Weights of a small GPT-style language model, trained from scratch on English Wikipedia: biases, 726M tokens.
Each number is 500 + 40 x the weight over its row's rms, rounded and kept within 0 to 999. Layers, rows and columns count from 0. Numbers have three digits each. The size before them is the row's rms in percent of the matrix's.

# layer 8 MLP down (transposed), 2560x640, rms 0.0301, rows 1797-1963, columns 200-239
109:438523456445531416523515503467514470555464437525464532493523510502505533469490532448456465507545551554553510521446527520
102:557399547500494455423554420513479523499532546476452467556555496566519453539468497561531464430490491475522528549390449496
099:524489487491571522576522464433489480435535523512517527480504448520550494498504510502509494500478530512508456472456537505
096:518500468468501500563493463545623456487573496562524519460440508509549544487505492480409467524448504483487480464459470464
099:565456465521457558493480448468521505510555492582520458454506570553536499471509477476538515542520531429535480475495439481
107:538504459507455440457469539442471506514536522497517536540484493534521448544413501432425549528556506572480522470506466543
095:510494488494533535548495578455470510506442514456487447516570463514463473514489494496518451495473493456513494562526533514
103:571503489532487499486454505486474529570480506500510507455560561462514563453535519543510475496490478553510449497449607512
095:519502504513412483473417456495493535492462530470487533518497384514516514465525465429471483478519515535522591480506526502
094:528571448498561418586501491499524513507563409546509479520517496502442547524459487460516486518497405541505498491530457501
106:531524532496517532471511515482483466547468485528516488472481476527520513486454549555506479491449504411426534571554506508
093:451519498490492467487494534481444615439474471501532486466510498503460521501503521481500518556464413541537508466523505541
102:459511437406494497549514505431530464451521500495480528496515514493493514470535555519435536522416518434510542522499469445
096:502488516476528520428513501513500494550517488499500491493439489516485530493496524520505534495474488545538519529445458573
101:437517512434485496462457511460536515501480470533443562417506520545506465455480538470506498492560487498494490587576548494
098:531463538491500476446488499503428509509490465514524543545501504379480560500517514466473536491477476476444463412492551532
099:449531436525514513488547453520420517494450476530556532518460552456540465564441499464406494497450459517518515490495532506
105:546462497574515458512445532506505520477503457579481478509523511494466498484526510449471460529541487494451437467482517472
086:461539437532492416536468486548510468425455538507486470512485463489496574475477514465479522540531600518446563474480544433
084:487535507458485508500507428463566456421516550422497514513552539473486534498483489495494500525526544549532562494489495546
095:496518574483475511494497501551549541502491490514482473453577543437511534538485536487603508515494452573480424587508541456
102:518533519475522533479520432502557473554479520457540534517393466588503558454491449507539482573427511543501506496514441508
100:552550519533556469561475502480561413549490534507545547597482473540473536485567520501552470490510528521541487549434538503
091:479453508530410518563464511576501497531534493507422511431521522546528590519483510470507526517430552497451439586456553544
104:466532562443453494444495401463485525492472431509481558516589515509496542462467559537496501445515506526486539482547429477
106:553518517478523413509463474454513476457476480425441488526519549520504495498469503473520517493517507389456551532536521445
101:528552460495489472577459572487484583493423495460472489522480509610535525414511530416411443424451477488492482540584523470
086:509538463510465428506455510545416488583529471491491515505525546485521555488511522503520523541446418526442491498429447458
112:571443493485511538507442518526504440462476536548537534469499460556459510438458493472432548486561537467433479555452520509
089:502508580448495461456508479473490522514546532500510474524486530600541506451540462483532436575502539464507544497457509504
099:523497513547483508474451550523516478572503481499563429485450471457507523438538516531481488481494521517523438526432477545
099:412463487427469543538489527559528586492570475405471475545475537453508474541524470502488484517495567552505513491515627506
103:528603480452451419498524556457517515487539520472430409464490570545511543498441564572570487494508434507552451486501477599
089:525485429481509505494557506494539554467497546518487540479461573547533456466522499515447560460470468514574522523440486529
083:414575433567523564486434536464542492458517460483485517426576502515590467427500517467508575513459578539494466437503424449
102:494495474422462501447513520453526522525455471526495559542496437513437513518461555487482473508487499516528509503549430424
099:533548563562555528540512442512511503529525455570529463494504561456556482491492552557578519498588498420483539465513560521
099:508509501482567490452502542433436484521512470534458499506519462475452483541504544520494537480499393464509476465483546466
100:556455448478501508550493509547566422545481430515510467556547505514456496541478466479525463482549530521577541516481481459
092:532525474501424490531523515510453470519457517522490473447534471421460482483447518497520511494516531501466476529495545488
103:520489485512550609486472481490437497526514494492494598454444477487497534477473495513490445471499478504534460466443501507
095:426522469489462502514454492547415501548489421527495474510483461466506536544471505567523513440477469491452521459465468499
112:521461556568519479506455445462526550404488493540468472468533484505514462460468527487547474485551511533501496576522462508
102:503502470466440530464503510484548485497506519507542519596482510443420423533592422534466515528484489466450452485462465452
093:442542587406580467523501446531525450408528503483564498500502479539535444543529444555462545491478480530517459464472480480
087:531564472483528470552551551560492482532477435475502527487494473462506493505408518474504526520438486443442464547487423496
088:535557492443428470435589519508522461484376558516499556508483483540418503457548469491473470511452599452507517416541482482
108:567528500505543485530508467533564514495580501484532451504523578566548529479516427519560536514505470548499528433454567417
101:537487422542456490507538483535549516438532504498484536403476528429464486556554499506475521443479579487560547458545482480
097:486413485498505471544538499427460498480530464499471502524574475512514453470469535546496494453519508477482427616491492393
096:514540423539484526521469462503485470426556484403497464457411507491485463542515438556449446455469540550487420526589537449
101:525519524443511602474485543529582476474459530517515508469453499529544515525482488552452435428533473448551447423536546429
104:568453531519440555540415511528497475480523476504550499483523592505461512510434481475505554528421464496492500458432461467
090:600514497499519562479531557576538461507491420562472516465512537534465505534464510455549470613554507548476511501500482514
088:546583495570536552578502416521428480494443480493410457555558462552513462470416456460525509411458520503477495481551520494
081:447486461492508545496503469481432495483518412491518532495551472491552498415496551543543524478483502469475505541468539482
099:534431388519439512507495535452552500485566439449526443500494422569556523488420492486472471450443530467601487520561482468
094:442569507552477465510516469418503437503606468485462452535499470533479503465489488505548600443560548522507501492481495521
099:557502464539491546451509449497519524476510547481554469531582531488491576520562454464468486496514454537563458491620477523
130:493543467410515464470498414492565566497484458486548476522520484532483570511527513523513471511508495536534548476471522556
102:491486440527455428522537497533466536599511476553494495401453532526494417506466499520552493492510452511541509516502544491
109:527495531518479514607559557499486446471450542517503514513534595515526547494588528490495513470509504471452492485567436489
099:421504520494534512513500456551529586470545450449484517498512557521540569494467507462475476450455465510572489516478541528
135:515564468520551534565548482503538494483555530537556535526499523451601520583492486465485466520487465468455516497556539447
098:468453491508516477536466439438456447452508525531446515499481538535547512520531526463521427525487502477452464546514509479
098:525483513460583478528532546476521481471579509543458443500494477521489457501514438479537431534504592447454487537452490469
113:536523564472520468457508531504465523508542525457508542586440530522500503489483463491533473478483536485566453466478498511
097:487593507513543590508535567485469491512528502542482539445440488453531528498471541458525517447489569496460487429550518507
102:486492468509527526512440534407454483515477484467444484437550565502520511497517523554455512521519465490474532533545439575
095:442514474438529550540498392443520536517521447467535503479486582455498458534507453498507542463448496500482570536505494476
092:408528483533465440503512429537447501510563514464493478534429485440484513483487554464530552503423467486453474451479538516
102:464476486449527509475483529493579445486504518514515452410456499500470488483521480584543479454554495493543482480477527470
098:511550544472484526530509484504537512527461529525443459487539522479542519482480493522406526490485506498534491487512388537
097:534494493469520505472470512530482521522495502554525519521481543536547510451534556470459503471519561484507499516589512497
096:509421543470473466497436483482450558554509512433497479576470444500493483474471522554551507479557458469560489517480491530
101:523524505493484546581458529522500476505520519495480553561593533455523502530528504498414502479508548447491543546487504512
096:537523551486553519492530491531503475497461525535466518568520502456515467549521506502495529470493455453430500432521462521
113:526491573490519468493566482555486502539442521569527522501499481537497483484558511480490455533475504554495532516486494529
106:447500534523553454577486527524518500490486454526485521534486467506488451515547499535457428482542510543473503524520500451
096:499510532448485521518494514484536526447463479524547496513497474465470522509450472460493575430492568499480496467498506489
105:507543421426462498450479531496490494498450496460500546535414523480479555502504564520515496517524538536567504501466533556
086:515497488517505458460533515499445538525502445463481508457526485523509521551505482524501451487515530480478529518499497485
098:498488464422420479476503586549504525569470502442486387560493498475545519493521525487457510493532499456591553526470454555
091:517465557477454475534456490561534536427508532518508512493517527441499521506498550506419495496531576510528563445502540511
110:471478465543475504552499531514533441489448491493424567505504526475523549570448472492478516460445444535474530463486443522
098:513513411549529493576479537522463482509550386454480500427445542452530507508530480484526545544439516486481548472511491570
088:498514460537516535556417494468518588506524480480522439468561547542494429518478502531522490522468486482541505506526438497
098:611477420477491568495510549492551540462508521534541500511541471545548509459514479563410461563498541445503524570461503509
102:597571503528447514534518503500430518530504456504400436500495618532528521472554491508565399468526566494497518525513426536
105:444539517499591488559577488583536503587489527552541497447493561488457475526509460502518540506545504451499500458500473443
100:544531537508485487481516533460510471541504493518522469537474489458528494460503511497549508502460490501461483499446392505
098:523463494488555469518521509509466440470485527460482515572499512520481477493447485510579476515539444519533615508507478561
091:546476479529462425515480479502518507484486417525569470530475436490528557523523519548516537515493520468447448494488498406
116:556529556530527515537528542565461565512504492466511462486570512500545573435508557472559488556569516525525541415498519495
092:439456513448447449561432430490537580542451447492523599523551607538398546475429473417495413557504544481499496522555510513
102:452573433463537521511531456484453466477515471494499494482508448485436452437538477525506586501573536459549465441543573466
090:455444556569538457564542463549543447470422515491489493475517542430470463557539539554457524460518515513532504476475448490
101:556493520400488521533487528508507507516536523469468509496461498476503446556495499494518518550542506492513550532524488436
093:508445496516536430495412497488494499488501452524519497553466527488492549492493466476488457496495517522482505469442440466
096:520472444596520518509548535492536499569498491523501466502452567409494494483459501567546537486493534494486500572503540514
103:484544490552548440476547532513548463490480467592599461393485460464485561521518521504529504468508537514544548464525502498
104:458498484479520455486513512513526519548565497513488522500481446471528524548445441501486470496532517499445469538545481473
097:516436468481474475580432476539553464468522508481512577443551517482572509436490520508492520488428526515537482550497466497
104:512432554535542535485457518558553486466481513557444492470503483517526526519503468481481476519447517450534439502482515488
098:532491499535427542499461495515514523489400562452460511482478565460476477518473536493411535468510511455474500554459483465
098:485460469523460480505547436510477481529468528519515463512564592499425510480530505493546438567500549529612529435469504494
103:444429413466474484479475535546475594518448473492493566544471491562482534465460498490466502467513531601519472506471560542
099:488477476489513463489474477534485515544479531438495517450518466474514516548464510505460536478472518443523416531465512558
100:505474556465518462531475494585564426508548506571485518558502614488457475552561563545504530521488471527494453540555465522
111:480515451499522490483509497524506499514487555519476445487497510516537482439455490490474487506516529450519471494540540504
101:530520526495490496482481464540501495525521468515533487483501547605495458515466578530508537565508579556542545594450463514
104:527460467486493539542478404459468516584414491485484468498519548544450495509490589457511478478466504522520494533507572448
099:624579493566500505514491488437487489489426393535460519457469514529527445414509497508448519524410507552520473567498497556
097:486549503498552536528512500488564537530476403535493425457522559431459475487527548457474466486516506525454486529503474566
097:465514475507506522512481519489448509518597438532536532486571555528540499457515476465466487476474532482470522527487519546
100:469495522446578516475501467617471549524470429490499485453506481515517434525475493494500467504495515513497539588480461474
103:504482495548565554547486439439544564478508560439514429504600448470510502467441499538534437473469533482550528439520470610
104:495454486495420485566437516509555513473523536460480442505499493484493561498513478501472507440484543439487542565488425457
088:555540487445520428427504447497488508478479416492450448516527461517460470522479507569544485520511451457484521489489474480
097:575469499495492509492461476534464485492514492568437580547582479473584542504475537470502470527517471494521500501459517492
093:512502536544459475542505511487533458542518478441546471468501506481508537492499532446532549555528435535463521516480483502
109:518540505562568505587491445494536497494514534470503498492562516513463476541496447494445556485476565406556527562478530522
102:551434526470559457523439507556503539471464515505495474493450546596454525453438479437531472509449444495486563515462507515
096:549469513479586517502541509496511497493618531457421550614521529553491505463538483530538537486514434540462504508492520452
096:467548510466520555467486541491431583441605508556541477523525528488504530461451531531525472501500456484576441536448494504
105:542477495524567538624519400462592508553496519502521483506498549511538531528505484536578530476450570496581526450461410504
089:539526538511540512507486503414506457537513479483454516519517473429475501457526437530518507477521489504510476495468542472
104:530522474499544461568537461525487490468462571544486512458430514522520560513503509524553499482523508479526498502469523428
094:476537410501469484506490446488460466471473425436379503498544483450519465457471521463557462561486452545460539454491470446
088:526547496555562437567487492533422551489503415587531535512451504493517569558513447547408444509430522487522431490511533483
103:575514528562556498523478461570564505534554490533451443461498458560556527503445534570481499542434488465431520487533485485
113:563434525494496523480474538559458491391455499522560514458535480575456518493491499538451506489462437467495426473535382526
105:433501473498557542392480520571576578460470500464518530571449520460452596500440462399474476519439440479472554493516458554
102:538549524502488442464514495485484470468502520520499509521487541532481476485494496501599553592543522512523503548467524511
106:494509443453515502541488544510446391521496529492454439481504542564476539471502521521514458513561441489386437507483454524
105:551585491549482479568507512530497511508555489450503466537504533445529474507463505562449523494505423498527520456520479465
098:567537494563534572590451449478468511480521449483585514486546507471434558461533571528518443469505515513498543556544499492
103:432576488448543540550472448564529487516459492438569507536501503479494516495513504480499453477569510488503457434537443517
104:540585411525519461532447527499476467464533466547489475472451545454549552478511482515474474471466422543514487488539440562
102:512516488470517483494423527566472459472434550504445488546541481478524495446473528580481478522512503530465519493466437553
107:505490488528517501437500532437469457540433490520480490526480536496514548459540518504516473514505460504436497443426452515
098:487497469533462511547469478504484521511493562545520453473522534465487492415489547473535443532551498526460550481517516454
101:481503529547469484440444531469495523491482535506455417559467523553474524556477496485494498495535536510435540453485457467
097:519520519540537539459492461461580511472507479505545359507566501543518501466450470566526510515456496556556369481499462501
102:532508471524477519562516431552524469468596472526555544482463570446457527512462523630547477473517501423496505492508413536
104:531461521537553501453572460455492513459533574556461512506540549488464546502477480488604544512492469510374476552578452527
105:512552495533499397445397582441458464563533512556486519624443485520552496528485514484548505469474485497470505570523466509
091:559475500473471493479469405469509525465472506455502576454403458570456559469560514465532450506551565545527577530526524448
094:501584529455516426550480424439518464512572474555465533467539591489521509496461486526456510565491535479482525489549509477
097:533536508541541464522516499464500515563618458463504474424563487471471494513448492499457516463459568504459455493555467578
102:491470457553454500506537506562494538444447529519419518530501542461489531517486555498460455524483489532520443491521528503
098:451486481495501560437545545478475408502529587500532491465548497472487499512518472495549564540508506598449490534516459531
109:502522487461459472562423470473487526479538531571528481484547546554472524537542476494500453522536466510544516531527552547
109:429443491481462498531548454435454477462518520505522446461505454499484463539439547505571488448544482528502492472521574489
095:479491534532468517523542471497435476541545479561483492485502471506516525514516558463493458501481489454492498473561498452
109:500522566494564542474504507475592502459514551508468514436489490528482445457516553497555511479547548430486445478489493471
105:480459520557580492527499482498537463521446462509501529487542546483463492474506428521511476514511589502493547519440512529
099:476444493474427599489558531480497454462502495541494560493466538552502433472551555487477499466509506480543491442514531500
108:522526493515515524530492460475472490468500526512460514566562508469481521530503532424531401446492535473499442480487539499
098:460477503508424539472503576520585542507562491507563564504462505492575484507483471521466536544450527452430497411512582459
094:580506439440462529536529438493492506467499414556453532484524485439567592502502550497506468511462458545524527436472506475
099:545571530526490532539464480521538447497477512482499557445489510432527482484502506525572531540527448476509537451557489418
093:445468555515554517582516471529522493440509427531519445474481478506450488548542478543502512540529474541451558518459507393
110:523558499543512480438427464513460545475461566471522455544511474448443473463514544525443512476480535477546484530491541473
103:453513604510584494500540490470525400535523508457480541526518488449518493493506447497490503521540481494503470489560546518
099:481541527473503505474479539505515509444499513512559524427527477457511444504525493495512476530456516534501502483444541431
100:502496550549477497524432414492482578564506557525542501431461525515456563521442500465489450537522486525513494503535491601
# layer 8 MLP up, 2560x640, rms 0.0301, rows 1798-1964, columns 200-239
102:486499547513505542530457524549422500438530435514507556436485491542398505507587459461482534549501506508479538463501431536
100:486496500461542492497549501504442527522469453524528504500396515528426492484513450560467535477493489481524497478474453479
097:483408556479475519505454409477500467580480578484490486555448490525434465507532431465433480487522455550547456519497439454
101:481506545483462453492538496535578504495478522521520543492435537476422496513468440493480574517555461546458545405458533486
107:441468424516429483463491566549437550554487495486570442511386485488522480483581495500465449448529511551449530479551473459
093:468424549524468477512464465508461454555516531522448460478526501489502449522472479475556490514493504475498549537474541536
107:496486580495542528482546519483479467463499519460537562513485469570472481446527488458507548485437443470500564480511477449
095:418465537510562531506581433490419463474523520509421527480505507478545494485502424500536598462495423460517532549498438504
091:535484540483485515489456501509433477507464534489503530463510498526464546500440550490452599500514507437516530507485528496
101:524491470465519549505422412519412472508545489435477546478504492449479469506590424512460564534500512470390585468494504526
097:515449481540481488478431566569401433469546517464518527526542545496510537453508531461511555494518532469419496465491450476
102:513438561546430513481428426515541535517465533454520551561475443538478438507565514505449518488577544485484555441502466560
098:446495459533494534465523469544423476524518545470553471564520541532482513490491483526553479499477542440400533402478476566
101:510489527488531530517520503511385497527530459446451472470442402481440490438531495505485488509543523495451515455569525554
096:524554551555532492501487538492513477478447549557489461543500560476494467445458485486558499595593487521590541553475454518
098:477452468568479452495447560532481432561519545474507500474528488569536464486529447449516501556482494483477546495510512543
098:470507466484538522515532433545497546475460486501523484511490450427533534502525467552487500475561590429458538481480539548
092:485417519545441472495607510456481526504504483457502533519504481460547451486433419472527551537565518487534509506440438476
088:463485496517425508426458527521467452593489496442537525489467503511527502429514482538501501529523443483542469500521465522
100:470503529580463517493436481461542440572465518534527537538474413551519492580514515460510464545536503489503518534441479497
094:457541431507482539512559544579451487555486538507474521495562504426526480512502479466526518499520540498511510502504527490
096:442519450531453501491450399435424483515455444454529477485474468470431529450522501475534463505532508485521432449550529440
093:513464512478445507457529508484499509460475544481448558536473471463526443520555488533434581495506486478511546448543472490
102:503502496560487528486501540470484516480488444532486564487440423510438479460532518444479590540472535542531507436511529486
100:479556476535473511482482512548484545529488515493496454510499552471447478461549543537493508477431515448479523448491483459
098:547502468454520558508527563487495512475511516500458587515518504448447502440487568502442521441536450502584586540463441439
083:440546505502431530440497426489534564470475485548496474401430442513552467518492446491459537529501444490552556440464552494
108:475440501509556536508527487469498495544490492488477486562416484458531521539518516492483526538514524507470506500438503476
095:517534432468469489493458509484563516495520525526531367465497499443541509506500485543489549488524515490449513558500381518
097:485446506498530525476515498569433456503569501559507462557479487480556485488604468462471487524498480496552539443495474510
099:491441524507446511549523455461523531465570506505494475486466516491491474459531465511516501524485465483458569495496505475
109:474434405467482494483454523576477491524461488430501583507449521528483535518521551384506474471479529526406454488400454585
102:516474540471516549481486581545513499512426487472570512524537527486542518511548445511520447553481504522473651501505469519
087:505503534477522440482502501557489512440533423517533436553485506481513456497519508423462436468529480527506521429523501475
101:478519570472475479508459531512539443551501527440552497476465508479502551492532551476439497522565517487475507472428518445
100:534537523465498555484472554493555461504583539501512534450490509503510496471558496481514551538523524464423522509497473544
101:498483573472514514438434437483489488529540515482560545509537528457481524510510522465474509494499480517466474489443505497
107:555490533471499484524538520581523492512449472510498500512544532470508527460524494359472515551501471503476468512546545501
091:498485482536531476480448468564547505512399470530505430510450494399461507479488542458491475504526493483443567521545466446
105:517488480515501495469406479446431532540526549480449562536462487490477543444524520472418493552567447553487541490513520492
092:514492481518490454527518479499452439484463545449529482489516513472533508471535508431519430452535558455527488473488516505
112:450473459522531528482546517542486506584505558447501446519494489502513507386518478487448448486520478440427485521460516477
105:577500467522482517508517493543525565491440424529472563467493529532550538509497481446430532514499463401469454502479471530
092:545530525567446504450519516479472450511554522521523530438456470572489483457539510499486501425561513463498538437541435454
087:400502505541455483496417508459492542558501444509501432479455525473588487533495476455488471517485388434510490498468515464
093:525502494473530570543487496488464555535506485505519496532503525481480499445475517471548506606524518473417534561485450453
100:436502509472479493465513536533531511473498531511479519497505395519588538443490498416494524564464506504542467484580496550
101:455447478502531485483510544565449485530524531526463576450536519526548517434508563527511477540520501522433491480463451461
100:565500600486510526432501421499532461528606550516559570575470525555452473497544518513491597539547454541501535444408536521
099:511493542487498457398552563540506536536483547545535545571484429524524440474468502497506494576535530410482460461514448468
102:446535523483513487466514457463437522476533488474526524582538495519471466528528464474481424442449551508486450477454538512
105:511506465508493525375446538558531418491512476470497534547490459493459499377553537460470519448481554506488561498539549501
086:513543564485483537499605505527505476556562574491554536518484492489495488530521451491482531458451479495534546573492547558
084:479494527487511527493513485481498409486506506481538538496482508438508514534478522512437482506493505536451480524454496582
081:528572502558516514505536447518561490539533431553494454527503511470476528492508448473557584496608419489466554466518468507
096:535562566470472488515561476462476516467532465502503508496515481442519487508489572558488604508536432487469527558507515549
095:484503537518513586458358481520497531487487480522522536484472464530442516490489583456495504478508455491501425556522517496
097:484463445484497554490432544446479469486493516499515542465501468472568437473503465466481508490445461494487491502463521468
112:507547456552503549467501497489461428527455507537546438500493542599508507384520530521484543552524537574456504494468464554
102:485486506526517528488494546517479472485441485499470606430479455460528524475538556497534471441498485492507512501414469491
102:480500532494474526477485527530468509523505549457544505541501428534482476452582509447508484592529498540452596506458470445
099:500466495451498551507497502523566498534562498611490481567518476489544465435487559472483532513530510467575477495457458499
124:571512467497439519455500505457483581560508569444519520580462524471415527419539492456486512551548498443498520478471466528
102:526493566528488468517589539466458563555496532455569458489519523492535484431476495514497516484525432490496500488519483534
097:475458514517403516512481500511491478487473581518542502513477493512476535559494462507376445438494450504547482452467553516
106:489554447496512601475430518537524502520459486526514463477478510484522478394511521542429544445579475543494532514475444528
097:477573414529470541471547535467442453540534495495466483513551442548478533458508479502456514483491499490487451537580466446
093:454366470437441529476536495491525498427488532501522509601478387479461522527600445506489455490489476497520497462458496526
100:532461522530479517513530531513462484568506506479515452508504442472450459526533514530480570492499494497490536488516513545
085:480434558505529528504462463539518504449519485512478483554546467499496465516478476465521423508515504493540496501447536488
099:435445498473495474510515566471467414607494558440450417474508481463567524501502461413476517480493426508503496485475540434
092:511500474507487497456579478526470449505470555475525483535533515470487509584478492522493534582531474483423560505510508498
104:500490511478500526431502440537465495537534580435502530518495483505498533420599489472518584497532502393447541547467477566
097:380490492555526529479514507547489458454556546521583545510521517483546482485508561469539503512562481464492529416452538474
101:488570463494517474522473505469527520562461486565486492496459466488510456464516475417528596506490486523476499453542501487
101:491440527546449501458572478471497482476535544497500518568530522527497525533538514536401568519561531486555494461468461483
101:512440554553504530458530570462496483459507500581570418490464551432587449576542469523457491440525450506496525460515492512
105:510465457484481542496506520553423521506537463557523566535437445502524563508458551507529453537478423521530504514509454485
094:504516526489405492455456448477471477533539610484501485609503433490418487514551372516419554522488445453467512529456482474
105:497554530462485480462530505534441577517523474437446475526505460485569467506539539487519472531451483511494484545496493593
087:541517543493500493470555453515519553541535430522498469579437585528483512513533474491551483522610485450362506495489540507
096:472515440503486544465516495452429552571508458467509446505424444472511530501546446519481447560483489478508521474517467452
097:516499477534524514518522542487469519512468420516532488458470466502619507404479508503491524477467452521486535459552489448
105:464538483506487537440481548466503503558459595468486530480556410449526522464511538523546459499617532489495526471491530535
096:542420518507477532507452558570449459473506514459599513569524465435491501486523551487455468557484506529565481451443447548
099:534486565510493506447526453508470473555488529492496493465550497470482484465565471494534508513518508447475550469534527457
101:524426588515509524482497425501441506524551518486498458549476443426466553488538516521511505524526519510420479380483470556
097:528516401462466578517467456553493500477431462495466454478541461515524549475532498473480535497484576506459515473453554512
099:411472497551513511500450497540510480560417546533489492484557523499515503495487471497466537508489531530580457515497519483
103:466519553490501507488507517569440597566523554485513475493484494470509435557506462462447506511507490512443503485533554500
103:443505532478491438457514451532425462504473522475464452518548468493499520480474488499526491494495458489496443526492552471
086:463510544472527466509493562469485513586502492442462502495461516463543473538523458468510510524512501511477496511556536527
107:547491515525496545490507474446533550549459416545425505526534518412535496524514513546497531537563549511553527530468470429
093:593586562548479502430441502493466458533515438578531425552473515542468499522571509503502482553505513449439511501502528576
105:500458461532481452495410453475449439463457469489618457539451554505544412520508527439488497527449456534446569491531480563
093:469437554458470519497472516487455546468481431479523500491484489434517539508530545480457525556487517433521521519540530469
095:429404494484488470491522545528543550582420503489549428502461382506506471539504443491499479499504549452459542507525484559
089:551580563481448495544448463525518526434499471518518412544446481471513444542570441512564470459549457459474488450487532492
098:472508468447513495505540568523505443620504512608503463517499493535456513460531525480513487457496495477492563499482523453
103:497497515436453547482528513568425532485550410485553496467427424506541544548539540476503473492514417550490570461510518455
105:521511531410539498510488527523438537479478484474501495513537448451576511492547520401506479495524465498515561487474545468
098:563537518553516474508521425470508527538483514513523470523516526479442439527542501525518548484610469440471537512458465460
110:542498478573428531476515524446478522478477518489467478581369449443452472539498435552528500465503519492474516494474465540
099:520447516461518504467528508499514440518441468503597444562510555455517591440498491469427444497483502493525523488543479508
100:492528519481433494506444541500453416519477539464507424509422499570508484486480460498534498546506482485497511512481472456
106:571519591476467557487467513499505561492539489486593453545499497488480471527536466497483465467541543492518582511572422472
099:519545461446460456471479579441513483535467533594533540457499518492548481517447481526555499510567470480457424559555573491
110:507523538543514447485501500466538525517502508500573512531480525504456443447512551517474456606515440552498510494505513473
109:479544525467446543425482481478542471506462522529529513495457514520512441431495480450485536482517398501471530472527520478
103:476449519499544519380523540543423471528450472446344513474508471487477491529528488466482544542475549473481483486568518507
106:508475498446482540510535493523521502488515503507493454557523493431569493559606418492531473511423488509485501509501570522
098:525513519404499519370483476529504541547572428520493513570502476471529537481543556475488493522495493524529457517530505473
093:490494484493424532394496463581470487472495502525553487538497521475511522482487531496510475479505485513482526458477457511
099:524471461430511530503476497470531527519418497483483558525500416537498516450515461504495525521533524478496584531528445498
100:477427456530478504419515485490440429507558470502511498592493465474451454468513493505458514475591475477502540487498490493
100:509508513568496459500557507475527426553498488501471505482503461496570525491475514505511521508527493440467483540537472505
102:436506496532501510505474531438477544497460562498514498470542447473575527526519529494525468446529482447560450511594524525
090:502481507487476566464566557571537503533501557506492518544507532474452546483542527477424460526486568486506514554545535511
098:511576521496498568462481489526446499533494534522596493465374558547560527465479464537525471495511508495511541450582466522
098:568440524536516534467566475514533487474470567529491476557542503564526449535524459492477464475466500430516455462443472425
105:488487586504513490496534433561510498560478463566532515527550526472480392484495474481530549457479457427525502545468467461
099:433473532467476472473522534454503549488505624544474520477543466512556499514468530494506437556519426445465440506507520496
096:504503508416470469504469513512475405482520462530482537479528606497442496461597499524458492584574465473455546427492445458
096:502518501478450498473499505452463450552501488415449504513530438571479523524515536544453505474500457497501488532486553445
107:455481416461531540526466502584488481514548511499559479491390490509569563474536467508489432457504422441519530510542491582
091:469482515529444510485477459527470514477429459526541525469512468444425526514548470528501465651496513463519543466445455517
104:513513534520444493424465540462509500579506564470504481559495402442470486519500449553503542524585481519502506469470494494
089:509519565524555545439468480526510533520480470492516482485431437556497534493510438443402512516457572454498559530487477546
084:436508452518498528493489504468534496524468481476482488478483449468462449486483506543476514456529600537574476430541537553
102:566554518596469554435530526467428493551511531509476516505456567507521446523502411474408545418558478512511478513517461488
110:489486569475464548511478442540415505484531513503491524486474511475486468550488453478487570432547437518485537527553544472
102:508406451402442452512483465567507532461503521495469548513463456496479532467502488499496553534495473446477556525554477473
101:483552530510585543479440417595533551539514506487524502514454479508436427452496586504397500512510476470486528388472456556
106:499490362511483560502490523562517477535502505467563478529473463431452445497538479497473472423570486541552521457436476535
104:418511469505541518467435497479536459497483487563501468491453469487470516519460524462410482510427467534549436500496505509
098:435514480503517450459470502503415443596385505495541523561509455439518523460512476524454515487594530518480570462547430483
104:530463488391501469502466520520476442505429510482468539524453477512469464521517532536462464443433506471560531432430484520
095:467452563404523584469539471510510429496469505480585434555488463491568453457484512418505533508478482508452510535472492535
096:448532512495474564509445488444488515524550446592497552572498475499536478474517508489455566475498405478552472536465518483
102:500456571477471524484472535510436573546500512503486479482489452432458527506460401444529488476564508492499512453561499479
098:517522484503487564484530520582505432420478485460532571476509502552540511465552431573479436596573484487505588407454453389
105:564559509413545505495528466488466557508489428479523509527426525506466497465538501539462545456498509455565508455538503492
097:533508527439463534467509492482557496424558488464519436556416582494481486495527442556504515475516465510515545471531516448
102:467521498425531473490480577575462521541476536515504526503492540457481445470518504444469433544478491527533460526519530506
105:545557467452529519511523477472524527531451552635506517532518491487492476546534473432499526519510504460541456511412500473
101:493547491464538506469461536579479477529474574462522504529508473506521487488576479560463470548512487440482516456494486466
090:519473537524431481434483495531506549571468553537521469536532518483599491533520540503509371475528392440480504505543461490
102:481492498471512490433532474560531549507496525513567552644486588547471512553498429526495447532465442510551542437487545483
104:500550482475560515525454459492475550551474474490517474533432469507492525599511440527487450416511459563468504490521486490
107:504445491511448524497565563486486463478524560473510502512503485442460559483561467479472520556526526525543505497502509497
098:480532538525533508494460510556494518498453511468495524580451493470481518504525506514449459458564459461465502524488563447
102:482471515497488485507492474455441573467577460476507430508468481492538444472554518488523477526541498532434510547583438462
110:500464611441490561502581492510464416480499540463503520547498511564458512445456487502509553459468460506519456480539507490
105:446539570474510475526521579490554538570468492429548470559486463530498504397440469502524572525439515564510544560585459481
111:441508494455456474505531494511487533496502517537555491549516544477538413506598500495447482537507475456429468489482548482
108:428483524561571545470487461461496484521545491537489520564500494477526492534525543508521548476506524504544502508480512412
102:529491537579500484486562525531527402520566446566488537525527490457476512520524434445529541522505480516497537446545498492
108:527504517561455475470535497508546577517437490519550466502533465421478484548516589488509399523456407509404509464552558486
102:511414534505520412449479506461487569468492528525512508499524501424462492534494564528478490524481477436479500545557513448
094:550515461512517510434499527489544431501517472480441488584487487502586524521546466494468543544568464492557472515490493453
103:522519478448483493445429494551541466471474446553513522507458494531544522431515536437479523554472518509545494526507458502
096:443485452472521483524539528614476579505510489491449543469474458510512519490578490483425452460506589502530546479498445559
107:550534489477454549522401438501442458474497498539530458522513515506484526437548470541506525517591482500448532411528452437
101:503513483517539564459575526479452495542444547484546519494520413524460495497509527458484494493490515457563472467441505510
101:491514458469502481498445476517519477496518400486488543520452442506447534434536520468464538556518518487539533512583440461
094:484423494510430524477529545531479424524435528516541572509483383407502537533528499504522523510501501466537516550494525558
094:475405518390528514499457464521505500496499491467477513474487500438492536533513393472452525496452491440494560493480537468